{"num_hidden_layers": 8, "hidden_size": 512, "num_attention_heads": 8, "num_key_value_heads": 4, "head_dim": 64, "intermediate_size": 2048, "vocab_size": 8192, "hidden_act": "gelu", "norm": "layernorm", "norm_place": "pre", "norm_eps": 1e-05, "positions": "alibi", "qk_norm": false, "attn_scale": 0.125, "bias": "all", "tie_word_embeddings": true, "parallel_block": false, "extras": ["capped logits"], "init": "normal", "init_std_qkv": 0.0145, "init_std_o": 0.00363, "init_std_up": 0.0145, "init_std_down": 0.00363, "optimizer": "muon_variant", "learning_rate": 0.00993, "lr_mult_o": 1.17, "beta1": 0.9, "lr_head": 0.00972, "max_grad_norm": 0.5, "warmup_steps": 200, "schedule": "wsd", "decay_fraction": 0.63, "decay_shape": "sqrt", "final_lr_fraction": 0.0, "batch_tokens": 65536, "max_seq_len": 384, "doc_mask": true, "train_tokens": 527400000, "max_steps": 8048, "dataset": "wikipedia_en"}
Each number is 128 + 24 x the weight over the matrix's rms, rounded and kept within 0 to 255. Layers, rows and columns count from 0. Numbers have three digits each.

# up: layer 5 MLP up, 2048x512, rms 0.0749, rows 1689-1735, columns 192-255
# down: layer 5 MLP down (transposed), 2048x512, rms 0.0413, rows 1689-1734, columns 192-255
up1689:135123078134120130179115110110134102120122142132123151098129136129141143127147117100138108125135146137090154113118128113119122120084072124154150140099115125152091133121165140131149124144143134
down1689:140113119130113133154137112122120152147143153112118113139140114113146119140122113112164125113128128137136137143123169128124114137133140117121148147108122138127126144158144155134125128158137135
up1690:108138144113115143136129083120118131142097146133099084123115133163109078161127119129169140142120095105118114142085105159162129107133121085113110129110143102116124169109121124118158129131148123
down1690:133126129111164162130142130159088100130146135137126134148142130167114169112174120090138133155169092134119138102162153122130106148117130134120110153173116129141165127148081176110089116129102138
up1691:114160156134113131099127111111120089150131155083122136104109118127141123106126082077139113146170100150120124145138132124132142127092131126169165103103107117122099174090090104103108124159150133
down1691:146141138121124133119140142121143127120127106111104133165139152151137150109168155120139168123149140144142114107099102113143142124151129133112121123151126141109191111146128148154136114138151108
up1692:151171121124085103108149127099109122147160090137100116154069160160153137109123090114163151125101143152113103167130106108111133167150163184182138115149142093133126151086135132167179146110134124
down1692:147163098153136134125119093099114133119128154108125104170144123122085135086152151110126156138153117092152114089126119125104122134156136128126106129167115132151105118133132131111095111143128159
up1693:174101153092093133121136110159154132134146149126135138148125162125131181138098152133127109121175131114116133122143123122158082111085085145129131126111161187089148155115125076137134138102125158
down1693:084129120098128135114127163137132125118123115107100106107145099141147112133159105098177117091091114155114110154132162096139117125139141123117118122171186075119121139174140136154144138149127106
up1694:106167099164138112126102129130130128160129105122123146155080158143094131083108123124134141119116113139147120143091132132132118160081110162122157155090160154121126128140170143082127122104123148
down1694:116140089129161120129137087101150159120123188102091157107150078133137088145165155112122110163113128127137138103136116158164098100139100099120098159107117095140116116093093095153141162104119112
up1695:054166146091172098133123132119158137102108148124134130122111155150144107132129091167101084067111154150164176133122111149135173126136092133160132124105166132129140167104139122105136119120141115
down1695:110128094105104151150129122125129157082124122107145163080151126162119153132102132132111160143101151074137164157108161135137112154137131116130159136141115143136128106133111151111164132082105148
up1696:115123161112131154159140171157126155103199112136117146105130128124131092137193115105122088126083128177113161098145107166112098163138112123104112135120119109123170155115084167133130167107117144
down1696:089124142153075067165108153110107145130138144136128081106131104095112131109128129098091093140184097150145117114144122089166167118133138136064136078117141156161106137130159068092126093155169176
up1697:188179167115123085164130132091116114114097093098151138148127123165108087162141118183107130138149106139112136121125140152137108125110146139143153121142156147124171145108134133159128131106127147
down1697:135121127137134127129101113142135116162137121149102124103080148108130131121128109139142110109106111117126120133139132120134155150113123112114173158156135163137107111097114135107103106112139116
up1698:155109157109130136132112104097121144140148120125100121124118110126126091158149110101126104095119129121134144136128122120121119152150106098156094130143098128132114121117148143164178140131110105
down1698:102097085167104139123159147160144127122139157089162143113058150116102140097151113134127151148146098143140130094108119128174126111131136134100131121096126120108131147156120119088158132131135132
up1699:105178117116155141106121130167109125125112102109110100133118109103119094096133111115113166103146172136099158159137093100129133102100134133129160111171115114148106143123139142143120130123116139
down1699:140107137115137126158125136131132121128170180142120145141146112122166177119118130141148114141137144103141128144106134176124135163133138148136146128111112133133128105125121142125130125120142159
up1700:139111150159105109126157132137090086148129093125145129096122173129128108106110074150138149133159153194146170146171153090098133172110112156088100085137148113159110078119163092120156111149119175
down1700:137110121100070149126174145110154109140118136060116126117079147137116131117131098153139125145125161170093090099076163163139125128149164134143154125113143144160177164103113098105123135126142131
up1701:114120104157137105111186100133133161120140148108110099126141175128180136152172145147148164153114130124122094153143131127095132147145139124112146066119112115123174102171105122140134133079143163
down1701:117097139089170169151116105125133166155170104146117161144155136149133136139177129157147113149170137150136149102119181128054124180132096114104158097122098133152114143127129140181134158109124098
up1702:130130161151096131149137120117132101153149082144085160134106156141151127058137153084107075136095166108128097121084162141127143120139131136093124152095094126119128125135115127128158146106123139
down1702:092130080104141167174140092071106125111115094115119147146164133075114123079115192146147164128121122140087100129184116133147160116114141141135119117116124113108098118110131079157145090132108129
up1703:127161142121130160115156108123156172134125064127111096106087170156151117158107095156127098128100155099121114165110111105108093124095099135122102122128120178115158132121148129125138091157126117
down1703:089130130134109133166108115148106132125118111131115152149166129172108111144140147131154145169133146112109178130122102153162136136159140112160148112150120126156142117158103127103144147122121147
up1704:110130173154097150087145116124114097095108153108139124126088091107129157149094178118119139140103119120088131186136092123171167111092169161137141132090111141124136107117143135148127128147128156
down1704:149144107138108113118082099133148134129170128112051173142141131090123130117124093136146139145158170124127160100128099118105090176169116114130119119153120100136084136100136143092115116108130173
up1705:144124157122125139139132113146114038120128144119121147141119144123141185137106134151115159144117128128140115123160144123078130124104146172138179174087161148148120142120116079158138130183132106
down1705:150147139133154134116081133111088105132096097155192114115115104130139150126097164141131152112145107128113111094126181131103138076159120133103104053140082118126118124103129099141112119111124099
up1706:140157108127127126213087128122133144135117102129116110148124150154127105133128142178150154159126063129113110144111137129189088122167121138138150138138137105136123101114119117112134110106101132
down1706:101108130141094135112155116131148128130165093134087146169125145122116119117121140111118109176105151169135133144116152127137134105124108164140153109097105125121125138100157172124167153103175117
up1707:128075119117115108128152160163141088131161145141157153182139142106103166113103098123153145152098162165128144121102162093183132123137148149101115127182121098118120123143140131110145169142134148
down1707:165140132127104109112122127155144146100127108136095103163099105090090133129125166161126116173107111145149135168137137110120111130107099131140119117085134155097117126103129110126091144119136100
up1708:086092128135175126138119114152119102115153146134125135100089160123168096183118116113120097140134115133093143098140105147179128127136108141106094138169095100127129175157126118142146121110105116
down1708:108120133125132117110129116125162114127131141107137133158120130120110122106139155145121154115108145141150097112129128113098138129133133149125132134112132153139139116143078127127135150131142126
up1709:135157110109118128132152130118082176124092100113165108126053148149116123120082128116113149112096115122086122127143133126159131117134127129160131120064111149138156126102154121137127130158131155
down1709:093099094118129203160077168121134124102129147138095123077088119101122167132142153101104129127144137106134107140113136104103102146128194133114140168128112130083134164152076156118115157123149116
up1710:089141180159114125117085134133156139110140148161111098155151139112150166123121115103109100151125093126127123137142160171116132136129156103142116091157058154158136117111093094120110136146124103
down1710:132147127156111112152136137113136108103111147163103109106140150146111125173105115090095132129157128116147101115131119146103134141103116133134144107135144119131146151143133080125126143112129147
up1711:119134117144148166137121165169125127166126126137111158126142150138104074112147102133112158094147143084131136152080146126152101094095134163127147138104130125129138133126139112125135125112115139
down1711:113097084117151121092120150127154117130084115137094125141124124124135127115154103078148112144149118139123150123124161104150123169159140157170118087170194135126116125110139145142157093147120135
up1712:124102144147124183138166141116150066153075167135144140156157133123139147108114137156106145148103148124130104099155130128155146109120131097113101126127090145166103112096155155103094117091138105
down1712:129156139098134154143095088155142135146128110132099142102126114119086104139134150101118101144158102143138078154153133125093129086105111127146107106131153119091099124142142132099135124178135128
up1713:131100143147100160161144126126142142101134118119161093138127138118149106116164182118141109150115168155134157124135133152166125166133103113084163110148116151154127099166091117153142128089113149
down1713:127090133138153165134166120115136131153160150139157144131170129145125137126094078132125145117122120148138119132134171117104113117155127126163155172133142126117120153112115131154110150143155161
up1714:136126151148150162113152141105169088104117113119119135077144064086132106115128137088123102118145117080115117131088175205104178120118127137138157120098138138157144109116130133105121127109116134
down1714:122098095096091114131157146126121082150170115168153098153136102137112161147163106095131109140169151100125139139117173172144152123188088139060055157118146125139140054085113120128101183123154139
up1715:076165088107149133119116124111135149134148083098155121144137165153089134122128129101169081180163110138167167183161109136116113173105144151130159127093109138078124147112169142123135123122138111
down1715:137138180134169128090088120123137180173077129125077145109134075154103165129149135162153106112138136095073068131119173093128149144124135165147116154156182139109139106118140137072116120101183129
up1716:125104139100124132127115155141144096155116159163122153188135113129169126109110106113122184135192110130137137099157103122099106098129140146111159160138148142152064135117120160115146121131104119
down1716:172130145113158121126151132104107121119091093115162151102108110154152124123120125111121095113136130129135173145163154099092162153136104117160161104118128167161131109155107143148111121129099096
up1717:113142139112121146119099190105140140136125133123124141168110079152123128125136162127159136149090129120114083104098134146120073139129120116123142135080080147111107126112159086111143084120188166
down1717:109137121127097139175130146117135122125131116156158141105145112142100167128140132096103142123160099114165126135137134114124122148140147133122108130133131141156133136127118165129097149160132132
up1718:125109154169138087154110126196099144128126135112138117104129133102131119097134122121150134144122142117126172163155114099124141119092153142144143113142118133141137139075176136157097114098090100
down1718:141114117111134134142140099107106135145123161168107095125106128156110161121096106163136147078111111126131107099164114118138112150124140133116148169107150126121102135161115121111159144116134129
up1719:153136134153123153152134131080149127074125115095155136111123098129142167126132087070146135135125103122106114172158129141131129126103133111129098109117149105134124095125140123167099072147145122
down1719:114106098135095106122111133139131120165102124082124163143151107070138128135123145137119138133125134112141117111095104129136136128117137103144137150168161094059110135138088143124134175143186114
up1720:142126093092054134135102118144153128152117164090137080134144122110159133126188098100149108132144129106057134154134125136104122153115091099129125125119157086131120126119153123118131136177128091
down1720:115170170107129122128088131127158103104099115149120108060124102118137131114145128129137128102104110147172110106134091129151133125167127131132123102141132118168104088090136148102108100100150153
up1721:127110128192113137131141164124127152086095122103106091111142143121084095093097119153131118075129141140177133091125093133119156107169137110117110127138096163130131142112140117139107108107145131
down1721:151121141110138118150187178145155150116145095089124088128132128118085105058142108105091101144108124165153134145097169133133124148122084123109136111155184090138045113121137171207162170133106158
up1722:106128143103136148154129130138119126110156109155127143122125106111131114104117147140138139106195117126137127163124110115088146157134162127112136147118136140127077123084113118082108088083164126
down1722:161105156116118112118116146116124103127133134119149122111152135133124137124145102098081091143122157163110097136144166131124255141135121095118119123110104193108134129180079149147155129188126163
up1723:106120135118160106151106141121132112160141108146094133111087137124117112119127115116110129122132088153125150131092122103108155140159115112137139117134121122112087116158154163172123163120130095
down1723:147137093156110159098166114124166154127159132124137097115160151106118111120104125112100109111144151142107144132109115098127107103123140124130148149086129142108138117139111133103113151135115131
up1724:119133113155157134122126105125118098172129124147115107152118101136130153133125116122119097133085129120131130132119118086116155152159097123128120173128143150156183143152176137112095151127090094
down1724:167104143105177127134096115164162161102128132134123107168123107081128131143142142106141125114125084124143111151126138138140159131102138085174143097162142116118098132127063134109099113136134154
up1725:158173145112150098138130107094129159107091165120157100156161129097103134149111123118121080131136081105173142114140142133162147126087118123125126114077144107121170099146143118138151123145134085
down1725:149106109155096119113138154115145147148149105135133172140101153122125129103117151129144114146113121166109147142135122120158238119152146108127099127140144111143106110152089123147119141121105168
up1726:153112147150099113143114111140105116100168139095114148128107171125149170134133159120171120072123129133138143109119132117172111147128164097128109102118077089146114127147112095135156123141137127
down1726:126143117118139137105142145100170126156091145141148142135121153166139133110130161142111132126136127110115095145114115125130123113143132121134148119122153119169113143085117137124119121158129122
up1727:117119093162114129147133103171119145112155130165130126128140166109110126147142131118168121146165139158150099122131143100125133143124154138152125139077124096116101108111142110077103084137120087
down1727:109111187144138157101137123109125135107116140132151102139170117138115112141083124156120128153138144174144135109112114121146114069108137094104110092165163115114134145157133122144129133125136150
up1728:122103155126092131179166102109132100105140148124106145188104180154141102144106165127120077097118130141081147087128119117154087108119102119141139113118135155119096152106189094124127090094131125
down1728:142133104106148147111092112163111174078093168134133112123147160101093146118150089110121156121122128122159103119117163123113137173118077185128114118130146110125146131120088093153112105136144112
up1729:171115123116151094130113115134101107142145103126095131119113169156125153177090128131149101054105086092095100113144153119147123129120141108117112142088134159115122104137109141092087089088149149
down1729:123109111164142092123086102177127147164176161143154130121113126089135161115099077139053136133080118090125114119101170121140158151103121138167121127138092139133162114118121170123115130112123111
up1730:140142195136136135152104134115125113157113106107140110114142126100134083129166160117090121098101092128163118122135089132115110086149151147162139122131128150117116139135131136137131098135129127
down1730:123137111122113152108134141116116100114129134122104123085151130141138192144156103127163126105109127141133182114120136156132111128074121084099084129163103124108173157116140129131149113118171120
up1731:117145111147138128122087119134175159120178080131124095146107170090079172124134110124169096135134120136113079137117106148143064121132134132147124067144142127139087164136094127141098147159102116
down1731:122118161158182142103113081069153118147164123124109099164113150112112130097118071101127112117159171179164111145117116113140109110123118113161154125113139147112113088107141150188168147109095129
up1732:134143125120127134114120116102108092101138126140098163123123122125144125133106131141121120105171103115129107140123134148147124138134148120113143130076154122119112147112147137115127123141119085
down1732:094179143105123088139140122165127174131145122104179114130157120134141136120076091125096098123129166139147130114165137124151162081128107166105151142150118121137111093120112088179165102141146176
up1733:141155088131162147129115132115162117136149135148127129167124094147117147133140132110150166125104126111142139178152138134120032158130122146145129140147096178126135133157155115129149128129127128
down1733:139106129109155129112146121154119112175157152127111153129111092159174169149143178116112127113115101143119119116147040136151148154140127110150162132081114124161087117114135143109108105135118098
up1734:127137114084132131114124106138124127090131135151150104138151137162110115153110145133110082082141098124127124140119095107110095133114084119133098170146093143148102153143096094111108154127119120
down1734:087133121153132136108108120117148122152122123114134142114121149118119139136150123116150143166124118139112121100127164145160141116146138139125143118084153125131120107116154134119132134113115138
up1735:153135077156119157142147096134146089175138122151136157154129133118106127147154133119182190101126104067155144135082097127115128073186140100114160103110153109105146124098097131148136120126146113